Weights of a small GPT-style language model, trained from scratch on English Wikipedia.
Architecture: RMSNorm before each block, rotary positions, no biases in attention or MLP, untied embeddings.
Each number is 128 + 32 x the weight over the matrix's rms, rounded and kept within 0 to 255. Layers, rows and columns count from 0.

# layer 2 attention query, 128x160, rms 0.0793, rows 0-8, columns 80-159
[[120 120 108 164 123 106 129  80 131  87 109 114 120 142 142 130 135 135 124 149 133 136 127 125  98 122 143 135 105 122 133 201 143 133 138 119 120 117 163 137 113 132 109 130 158 165 137 140 113  81 136 116 127 173 106 138  85 101 160 140 106 133 121 104  99 137 109 114 119 157 112 145 121 115 138 111 127 111 183 142]
 [121 151 150 145 184 138 134 121 112 152  83 131  87 130 157 133  99 101 179 134 113 116 122 125 101 125 122 115 106 120 139 146 148 134 194 170 135 149 118  71 140 136 114 104 136 151 172 153 108 114 139 148 152 156 138  93 126 169 133 114 124 158  91 157 150 122 117 135 108 135 152 121 161 135 127 138 173  83 158 150]
 [181 155 130 119 149 131 140 109 146 123 145 126  93 126 116 116 112 146 153 102 129 120 145 140 126 116 143 105 109 109 152 112 148 125 109 119 169 135  99  98 130 139 203 152  99 117 137 132 138 167 118 112 111  91 141 118 168 149  98 117 109 141 118 192 162  92 178 128 155  97 138 104  97 140 114 143 141 164 151 143]
 [129 137 137 153 175 135 146 117 135 105 168 136 110 157 114 156  97 173 170 180 115 115  84 117 122 132 112 119  81 152 111 152 132 140 151 136  99 138 134  48 179 126 106 117 146 142 109 161 121 121 133 105 169 114 121 106 132 160 151 131  96 139 127 113 182 129 130 100 127 177  61 134 131 103 108 137 128 118 147 115]
 [133  82  99 161 132 115 189 115 111  88 118 133 105 118 152 159 160 144 131 129 145 108 105 146 145 103 144 176 119 115 125 106 136  77 132 152  63 124 176 110 134 121 156 106 167 175 109 134  85 122 151 117 118 143 117 110 116 137 130 149 140 168  95 142 134 158 135 107 171 184  91 143 180  74 115 127 130 133 217 146]
 [115 117 150 121 125 133  77 115 100 111 127  91 155 129 146 113 126  92 118 123 143  94 106 174 170 150 123  82 115 138  79 108 106 139 153 165 117  86 130 151  86 116 142 136 138 134 146 117 146 110 151 131 112 107 127 157 124 114 118  90 150  68 117 112 137 108 154 129 151  80 175 129  83 161 124  95 123 169 140 125]
 [ 84 158 103 125 188 172 110  82 125 150  85 127 104 133 124 143 158  91  97 154 179 136 145 124 136 135 108 129 108 152 143 210  93 133 160 129 163  88 123 119 146 108  79 152  77 138 201 139 112  94 185 142  78 132 168 130 148  97 138 137 134 153 130 103 134  94 127 156  89 144 149 155 118 170 137 138 145 153 159 134]
 [101 113 147 119 153 118 138 136 100  88  98  92 170  91 145 108 178 156 129  96 107 127 152 126 166 171 171  66 153  80 148 143 126  85 101 169  76 129 141 105 130  88 184  74 104 103 181 139 142 147 174 158 111  84 130 102 108 141  96  85 139  78 160 121 116 143 137 120 114 129 165 111 110 109 181 148 157 129 154  98]
 [141  76  98  91 126 133 136 123 116 138 110 158 132 122 131 134  87 116 152  92  96  68 165 133 127  86 129 105 149 123  96 103 151 106 142 133  78 140 140 111 131 138 165 194 135 115 162 134  88 119 213 146 156  64 130 103 111 129  96 112 122  81 116 155 128  80 117 152 104 124 181 121 101 108 169 111 133 150 151  97]]
# layer 2 attention key, 128x160, rms 0.0821, rows 0-7, columns 80-159
[[129 124 114 127 101 144 163 145 144 123 134 151  94 154 136 119 124 123 156 111 171 157 129 123 133 121 108 120 121 151 144  96 119 138 121 137 102 143 143 152 128 150 139 122 119 126 138 103 141 137  90 143 125 127 144 148  81 127 122 143 143  90 167 130 183 146 179 145 147 147 124 114 139 163 118 120 151 125 136 116]
 [162  86 153 148 118 126 135 122 138 111 136 114 126  98 120 123 149 141 147 119  84 150 108 102 137 143 122 164 114 167 171 143 112 107 116  99 182 205 143 107 189  81 147 118 136 116 103 132 131 135 120  92 119 139  84 112 106 154 130 131 122  93 123 144 156 105 124 181 113 133 114 123 124 119 120 120 148 139 142 132]
 [127 167 171 130 102 108 123  73  86 160 147 107 168 153 139 112 146  84  93  90  85 127  95 128 117 117 175 153 119  82 129 116 138  91 121 145  86 169 136 117 155 106 112 110 115 110 118 138 152 114 144 103 108 154 133 124 129 161 164 110 114 172 146 133  97 174  89 133 105 131 128 124 114 117 111 131 106 121 118  86]
 [137 102 145 130 107 119 150 114 124 137 157 131 149 100 149 121 107 159 138  61  91 135 176 148 125  98 142 131 128 148 158 120 122  86 104  83  94 119 121 141 157 103 139 135  82 165 138  99 130 117  67  96 129 126 115 119 122 125 139 147 153 176 114 162 130 105 146  96 132 134 144 132 163 131 145 117 103 124 172 147]
 [154 101  80 117 103 124  84 136 134 194  74 130 173 103  97  72  72 107 136 190 159 151 106  92 118 120  95 163 133 168 143 147 148 164 168 149  94 159 130 165 129 135 117 134  89  77 156 111 153 180 135 130 155 123 122 131 131 149 179 125 158 143  92  94 148 132 152 136 139 125 104 137 107 125 129 114 108 112  97 142]
 [131 112 177 101 123 113 110 133 118 123  89 134 154  77 155 162 163 196  99  88 118 102 126 129 152 111 138 124  75 145 164 127 166 103  85 130  68 113 158  96 170 117 121  90 112 152 146 153 168 151 160 143  90  90 127 152 113 105 184 150 107 138 160 147 124 135 153 131 176 174 159 101  47 133 110 141 161 112 109 126]
 [156 117 125 127  39 118 177 160 140  57  80 151 154 213  89 147 143 139 103 124 127 187  71  72 123 155 145 135 139  66  61 131 108 125 135 126  90 127 165 173  83  27 105 170 116 172 148 145 161 113 157  58 125 173  75 144 151 128 150 137 177 130 159  97 139 125 108 125 160 145 120 115 147  79 128 174 122 114  92  94]
 [119 134 152 138  89 124 104 108 130 150  99 168 146 147  94  99 114 142 133 147 109  79 130 157 150 172 118 114 127 161 117 162 164 188 200 113 138 145 119 148 140 116 162 131 153  96 110 165 118 133 167 134 125 108 154 163 149 116 144 144 114 123 118 145 156 123 109 110 132 127 139 140 143 175 124 128 109 111 126 102]]